Weights of a small transformer language model.
Size: 18 layers, vocabulary 16384.
Architecture: RMSNorm before each block, learned and rotary positions, no biases in attention or MLP.
Training: a variant of Muon for these matrices, 1241M tokens, 4735 steps.
Each number is 128 + 24 x the weight over its row's rms, rounded and kept within 0 to 255. Layers, rows and columns count from 0. The size above them is the row's rms in percent of the matrix's.

# layer 11 MLP up, 1728x640, rms 0.093, rows 1354-1370, columns 192-255
size [ 88 102  73 103  98  96  98 100 100 111 101 100 105 107  98 103  96]
[[121 118 111 125 131 149 143 175 151 126 147 155 127 116 115  90  89 132 116 160 112  85 147 143 139 125 158 156 132 149 139  88  95  68  81 114 181 146 131 116 101 114 127 122 137 150 142 114 144 112 135 125 138 145 138 150 147 164 173  61 148 112 173 130]
 [148 130 157  82 141 153 138 144 111 145  99 102 120 174 120 116 161 106 120 142  99 135 118 135 121 133 146 147 112 127 173 117 174 123 148 131 140  93 151 137 128 143 146 155 146 171 121 155 120 106 128 108  86 114 126 146 116 112 126 117 144  76 114 158]
 [167 172  99 126 104 114 111 100 185 151 126 177  88  96 130 144 115 143 123 156 111 140 135 112 139 107 152 139 148 177 115 143 165 144 116 138 113  98 128 139 138 137 141 150 126 145  95 131 130 139 121 166 124 101 163 132 108 133 159 151 168 156 119 172]
 [108 152 120  86 154  66 133  79 130  98 101 169  77  87 106 180 170 125 148 129 104 140  99 120 103 123  77 157 109 150 152  87 139 140 129  92  85 156  91  98 169 171 138 122 120 112 103 109  93  87 119 113 111 166 105 127 121 143 139 166 157 137 108 125]
 [133 123  97 112 117 127 155 134 140 121 175 159 141 159 144 123 134 176 107 147 136 112 182 133 155 124  99 101 135  94  89  59 128 125 102 120 138 120 143 125 134 145 122  93  78 135 146 109 145 149 124 111  87  98  94 180  97 181 132 177 132  99  74 186]
 [162  94 113 125 101 141 112  98 111 115 118 148 130 149 138 127 145 182 119 166 137 117 136 151 190 140 120 110 130 125  87 155  92 135 155 136 113 118 140 124 173 174 130 144 136 141 157 145 149 167 144 117 135 138 156 151 105 147 115 107 118 134 120 102]
 [167 147 141 119 159 120 117 115 115 141 102 115 119 123 134 125 114  92 146 153 142 129 138 142 112 139 125 159 125 151  90 111 123 151 123 119 140 118 118 131 125 134 128  85 128  93 115 141 168 165 136 124 138  99 120 144 156 134  98 154 162 119 118 163]
 [136 134 141 134 135 128 158 137 126 110  98 134 162 154 123 161 138 143 132 138  97 116 166 119 119 130 127 135 107 133 142 137 174  77 158 159 132  93 127 144 133 143  97 102 149 114 149 128 139 128 151 132 101 129  96 110 142 108 136 150 128 188 137  96]
 [109 152 121 130 119 168 164  70 138 144 113  82 139  93 137 133 132 109 172  85 105 105 127 145 160  75 125 112 166 101  81 140 138 129 101 109 147 143 119 171 127 131  80 116 130 107 138  67 126 176  98 141 166 110 166 135 132 151 119 132 108 101 100  59]
 [126 117 146 135 160 133 140 135  85 128 152  79 150 154 104 138 156  77 146 126  98 181 132  77 159 130 146 139 119 158 120 106 155  76 112 129 111 161 169 135  86 115  98 108 168 184 151 122 118 142 118 140 116 137 149  94 116 113  77 130 118 130 135 135]
 [108 121 142 138 120  87  96 158 155 146 154  73 113 111 134 146  80 137 161 145 112 120 112 142 154 134 134 147 159 106 121 154 104 136 142 119 116 132 141 121 111 143 115 153 104 145 137 102 154 119 106 131 158 131  83 122 137 122 123 107 136 125 100 131]
 [149 126  83 128  89 125 127 128  96 144 142 141 110  94 127 179 106 129 140 149 140 127 171 121 113  84 137 110 148 119 165 131 132  99 192 139 157 121 132 109 167 137 115 106 114 119 126 125 140 124 117 118 117 117 136 140 129 126 116 174 162 175  97 134]
 [150 142 148  95 132 131 137 137 118 113 110 118 131 116 101 136 109 108 153  82 187 135 123 122 153 137 102 111 171  97 156 127 128 137 139 139 131 146 138 132 155 108 151 123 103 162  96 160 118  86 121  80 155 117 136  78 109 137 115 137 143 143 137  96]
 [148 118 114 143 125 149 171 102 148 148  89 103 122  98 121 156 166 113 121  95 124 139  91 108 184 151 122 160 126 147 115 136 150 161 123 121 178 134 150 139 166 111 136 145  98 138 124 135 102 122 127 127 113 123 153  97 172 138 153 141 141  80 101 123]
 [124 145 148 127 144  97 139 157 138 143 132 110 116 112 172 122  96 133 137 137 121 113 136 148 131 134 117 104 110 128 103 155 116 167 146  78 128 163 109 127 123 100  97 104 110 154 146 111 115  96 127 162  71 122 118 106 111 176 139 116 101 131 118 115]
 [112 145 136 110 134  87  90 138 106 142 173 115 126 140 107 131 117 104 120  94 139 112 158 126 129 137  99 110 163 134  60 147 155 112 130 109 115 163 121 132  61 172  99 137 138 108 140 138  84  92 159 101 142 113 117 135 124 172 101 144 172 103 129  99]
 [110 135 157 108 126 121 127 136 167 130 112 142  82 152 129  97 205 135 139 157 149 115 101 153 121 110  83 126 126 132 192 140 145 139 116 168 115  97 134 126 142 125 102 115 159 118 134  95 146 114 162 153 137  80 119 128  82  78 160 152 132 149 136 119]]
# layer 11 MLP down (transposed), 1728x640, rms 0.0615, rows 1354-1369, columns 192-255
size [ 89 103 101 104 102  99  99 103  95 109  96  99 105  98 101 102]
[[157 137 145 118 148 145 133 119 134 127 170 144 163 166 111 110 153 170 119 111 180 131 141 120 125 144 106 154 114  98 123 129 109  99 106 135 156 103 132 115  83 142 135 127 104  92 132 100 180 126 121 117 153 165 150 129 125 135 112 141 149 149 161 170]
 [118 123  94 136  94 123 152 100 135 149 166 124 187 130 124 113 154 128 141 102 182 176 119  67 134 174 181 128 115 127 141 130 113 135 180  58  98 150 159 140  98 116 120  96 115 122  81 151 119 128 116 139 123 144 125 126 135 127 170 127  96  97 108 138]
 [156 125 109 138  77 117 109 123 128 151 119 143 143 129 171 109 147 102 126 164 121 116 104 185 133 128 130  96 149 141  95 134 134 130 103 125 121 114 142  99 142 159  99 146 131 146 136 133 152 148 114 129 122  87 106 189 100 164  88 101 147 134 134 102]
 [184 134 156 159 132 143 143 104 133 164 162 123 123  89 110 174 107 138 135 137 191 179 119 149 162 109  97  92 118 113 126 150 109 107 132  91 153 110 132 153 135 143 152  85 118 122 101 107 145 148 121  93 114 134 108 153  86 115 114 124 147 124 153 103]
 [ 98 139 139 147 117  96 139 164 129 112 144 127  95 112 109 135 151 108 117 136 108 131 139 103 113 119 115 110 125 170 145 109  97 134 132 131  97 121  98 140 136 131 134 128 135 129  80 139 128 125 127  76 134 128 125 144 127 136 124 117 131 157 163 176]
 [154 127 141 119 131 167 143 126 128 130 144 143  82 150 155  96 127 116 144 117 125 120 107 109 137 166 114 151  72 119 161 136 143 130 131  79 123 126 164 124 135 133 171 137 146 106 144 141  81 110 104 128 135 148 167 133 146 184 125 139 145 100 117 135]
 [124 123 152 169  62 164 116  98  96 149 145 154 134 161 130 103 130 130 153 139 116 106 157  90 120 143  96 125 141 120 118 166 115 127 175 108 139 104 108 126 114 138 184 115  98 102 150 118  93 143 109 132  81  71 128 132 139 146 153 122 121 134  89 119]
 [143 114 132 114 138 155 135  93  62 145 131 112 158 129 108 123 137  98 158 124 118 130 150 142 126 133 164 119 143 157 115  86 129 139 113 142 101  99 138 149 133 135 162 162 135 136 120 130 108 101 114 131 115  97 136 164  77 133 106 108 105 127 144 123]
 [162 120 104  86 175 179  66 175 132 135 106 105 157 150 135 164 125 137 107 107 177  85 106 125 130 171 126 128 141 133  81 127  96 111 169 153 116 138 146 131 163 113 118  99 114 110 143 159  86 117 151 130 150 146 127 145 135 136 124 144 154 109 126  87]
 [148 155 125  97 132 164 187 158 116 129 165 110  99 111 139  85 187 109 152 130 122 172 105 103 132 137 153  94 100 159  87  85 165 112 148 123  71 102 119 162  78 180  69 127 129 162 124 114  91 152 121 121  82 169  90  62 116 117  96 117 144 154 104 166]
 [101 169 154 117 133 102 124 154 163 127 119 132 119 131 146 106 121 125 155 141 128  70 140 119 158 142 177 134 155 157  91 154 159 123 137 122 116 144 130  81 133 124 172 145 113 143 119 145 157 160 125 126 126 126 132 108 150 113 169 133 152 133 135 143]
 [119 115 105 126  91 105 100 118  90 117 115 114 134  89 141 170 123 117 123 123 142 131 144  95 143  95 114 151 146 149 184 145 123 112  92 171 120 114 134  77 154 168 117 175 134 140 115  88 100 137 181 136 153  94 160 166  95 141 116 104 150 146 142 154]
 [135 151  99 130 152 148 132 103 119  94 135 130 118 123 137 117 112 142 111 118 181 136 154 141 138 105 100 145 138 123 160 164 136  72 131 128 124 151 126 178  74 123 118 170 172 133 104 102  77  96 100 129 139 126 149 138 128 152 151 138 106 125 173  86]
 [ 91 120  95 139 106 135 126 126 175 141 103 126 163 115  93 152  89 173 147 116 144 108 135 102 108 126 122 103 121 113 128 105 105 194 131 134 100 142 123 141 153 148 144 153 127 124 154  99 147 153 178 133 173 159 162 102  93 154  86 102 124 105 165  94]
 [139  87 127 133 150 133 114 146  84 120  96 146 124 118  67  90  72 154 146 121 132 120 169 113 158  77 111 125 137 102 108 127 122 168 146 152 134 113 127 113 133 147 131 138 183 116 106 130 153  97 138 130 132 113 122 177  95 126 168  81 107 122 159 135]
 [133 105 134 171 121  99 130 127 134 102 101 125 131 145  99  83 152 135 110  83  80 133 129 135 128 174 136 111 121 146 181 107 137  99 142  88  88 109 143 107 168 114  91 133 110 113  83 111 150  86 131 124 119 133 111 118  85 151 141 135 135  79 188 138]]
# layer 11 MLP gate, 1728x640, rms 0.0881, rows 1355-1370, columns 192-255
size [100  98 104 104  98 100  98  98 105 103  98 109  99 101 105  95]
[[122 168 104 173 110 141  82 121 110 101 136 159 137 181 133 170 111 150 108 147 163 128 140  94 137 131 119 135 134 109 112 139  91 125 132 154 175 188 129 144 144 126  72 144 101 118 171  69 113  89 130 130 152 128 123 142 139 108  86 156 168 179 124 156]
 [169 174  94 123 164 121 114 110 150 144 131 117 110  72 125 136 140 118 118 106 109 132 154 120 137 115 150 143 126 164 105 146 152 157 148 150 104  88 148 137 108 130 126 134 127 170 123 160 143 129 143 145 131 132 166 127 112 100 158 165 149 157 139 139]
 [130 113 123 113 154 122 119 107 113 120 119 105 128  89 133 169 124 102  98 114 101 141  91 135 123 142 156 155 132 147 108 153 109 150 133 131 137 166 144 163 107 120 149 110 132 153  92 106 154 121 112 134 101 137 109 123 149 140 132 148 142 114 153 120]
 [114 173 158 148 116 108 104 130 120  76 132 118 145 116 103  87 117 203 144 157 103  57 122 109 121 108 139  47 142 130 108 125 107 150  88 135 133 163 146 135 118 138 127 145 137 162  99 122 167 133 168 144  95 119 113 175 141 146 155  99 121 154 139 173]
 [111 194 124 129  98  94 107 143 144 139 112 110 133 109 134 139 139 102 107 184 151 112 101 190 113 110 132 115 101 160  99 169 103 136 108 157 118  99 126  86 122  99  95  91 161 149  91 111  97  92 120 104 118 150 144 191 102 125 119 127  77 134  99 156]
 [149 126 117 103 134 132 173  76 136 126 141 139 131 136 122 175 114 156 116 120 109 134 148 140  96 117 128 130 111 123  61 100 117 132 134 120 190 135 145 113 113 112 159 124 134 111 126 157 125 147 162  89 145 128 126 128 143 144 132 135 156 111 134 111]
 [116 111 130 149 116 131 132 137 132 154 142 131 120 122 134 143 128 174 127 129 110 114 148 156 145 131  96 148 136 148 118 127 179 129 167 139 132  92 129 114 115  91  98 157 148 144 150  91 129 162  79 137 133 128 157 140 172 121 143 124 141 116 105 118]
 [138 146 150 147 110 149 140 128 127 129  86 119 187 159 117 119 100  82 163  95 148 109 148 102  93  90 149 107 144 117 118 111 126 110 102 115 137 118 140  84 125  98 113 110 175  99 126 145 113 131 126 111 134  65 113 161 177 114 151  84 146  91 151 135]
 [154 124  64 123 134  73 148 126 141 136 137 119  91 169 118 121 143 107 106 138 133 188 116  89 143 156 150 123 107 124 131 133 179 121 131 117 112 144 131 107 147 115  71 125 157 145 155 164 148 137 148 107  79 146  97  89 150 125  76 152 125  84 142 163]
 [140 135 124 140 142  99  97 126 143 164 136 155 110 151 148 139 136 137 109 150 173 113 173 113 112 151 128 132 114 146 112 132 122 127 140 125 118 120  96 108  99 145 119 128 137 147 153 137 145 132 121 138 116 137 145 135 186  90 158 130 117 143 113 164]
 [ 87 130 125 103 188 112 121 106 112 136 150 125 105 134 109 114  93  68 160 140  96 122 138 134 131 137 100 144 144  97 105 125  71 141 120 114 109 124 106 112 121  99 109 165  94 106 162  91 104 165 138 156 167 136 112 119 140 114 132 130 176 122 123 110]
 [127 142  94 124 119 112  96  82 138 129 115 123 124 158 135 182 129 144 156 102 133 123 146  83 128  99 120  95 130  53 162 140 144 129 130 106 105 142 126 148 132  90 109 171 117 107 132 100 121 156 159 146 124 130 133  99 115  90 168 149 116 136  95 109]
 [ 84  85 113 134  93 129 150 163 159 101 102 151 143  92 145 119  90 122 132 114 145 112 100 129 111 137 143 120 163 130 121 196 119 153 122 127 148 161 129 111 123 127 145 126 141 151 108 147 121  79 158 129  88 119 121 125 122 117 121 125 119 130 154 126]
 [107 121 137 113  99 159 140 167 141 137 119 121 141 126 108 174 108 106 125 115 137  93 143 118 135 112 152 105 163 109  90 152 147 146 152 128  85 117 126 100 134  73 135 160 135 121 132 117 142 125  96 154 163 141 108  80  93  84 177 158 102 114  99 130]
 [120 131 169 170 120 128 123 160 112  84 119  87  95 130 127 101 173 115 162 148 126 139  91 187 149 150 146 171 149 126 146 123 136 101  84 170 127  91 132 138 152 152  67 112 140 129 108 133 159 135 134 144 120 134 157 102  89 123 132 129 150 140 118  56]
 [144 152 121 129 105 123 160 106 132 128 132 153 142 202 103  85 110 153 162 137 141 137 114 161 178 118 125 122 126 135 121 111 147 124 136 145 134 145 157 112 152 137 139 102 131 105 151 138 115 133 138  97 150 144 175 125 130  84 109 139 167 106 144  98]]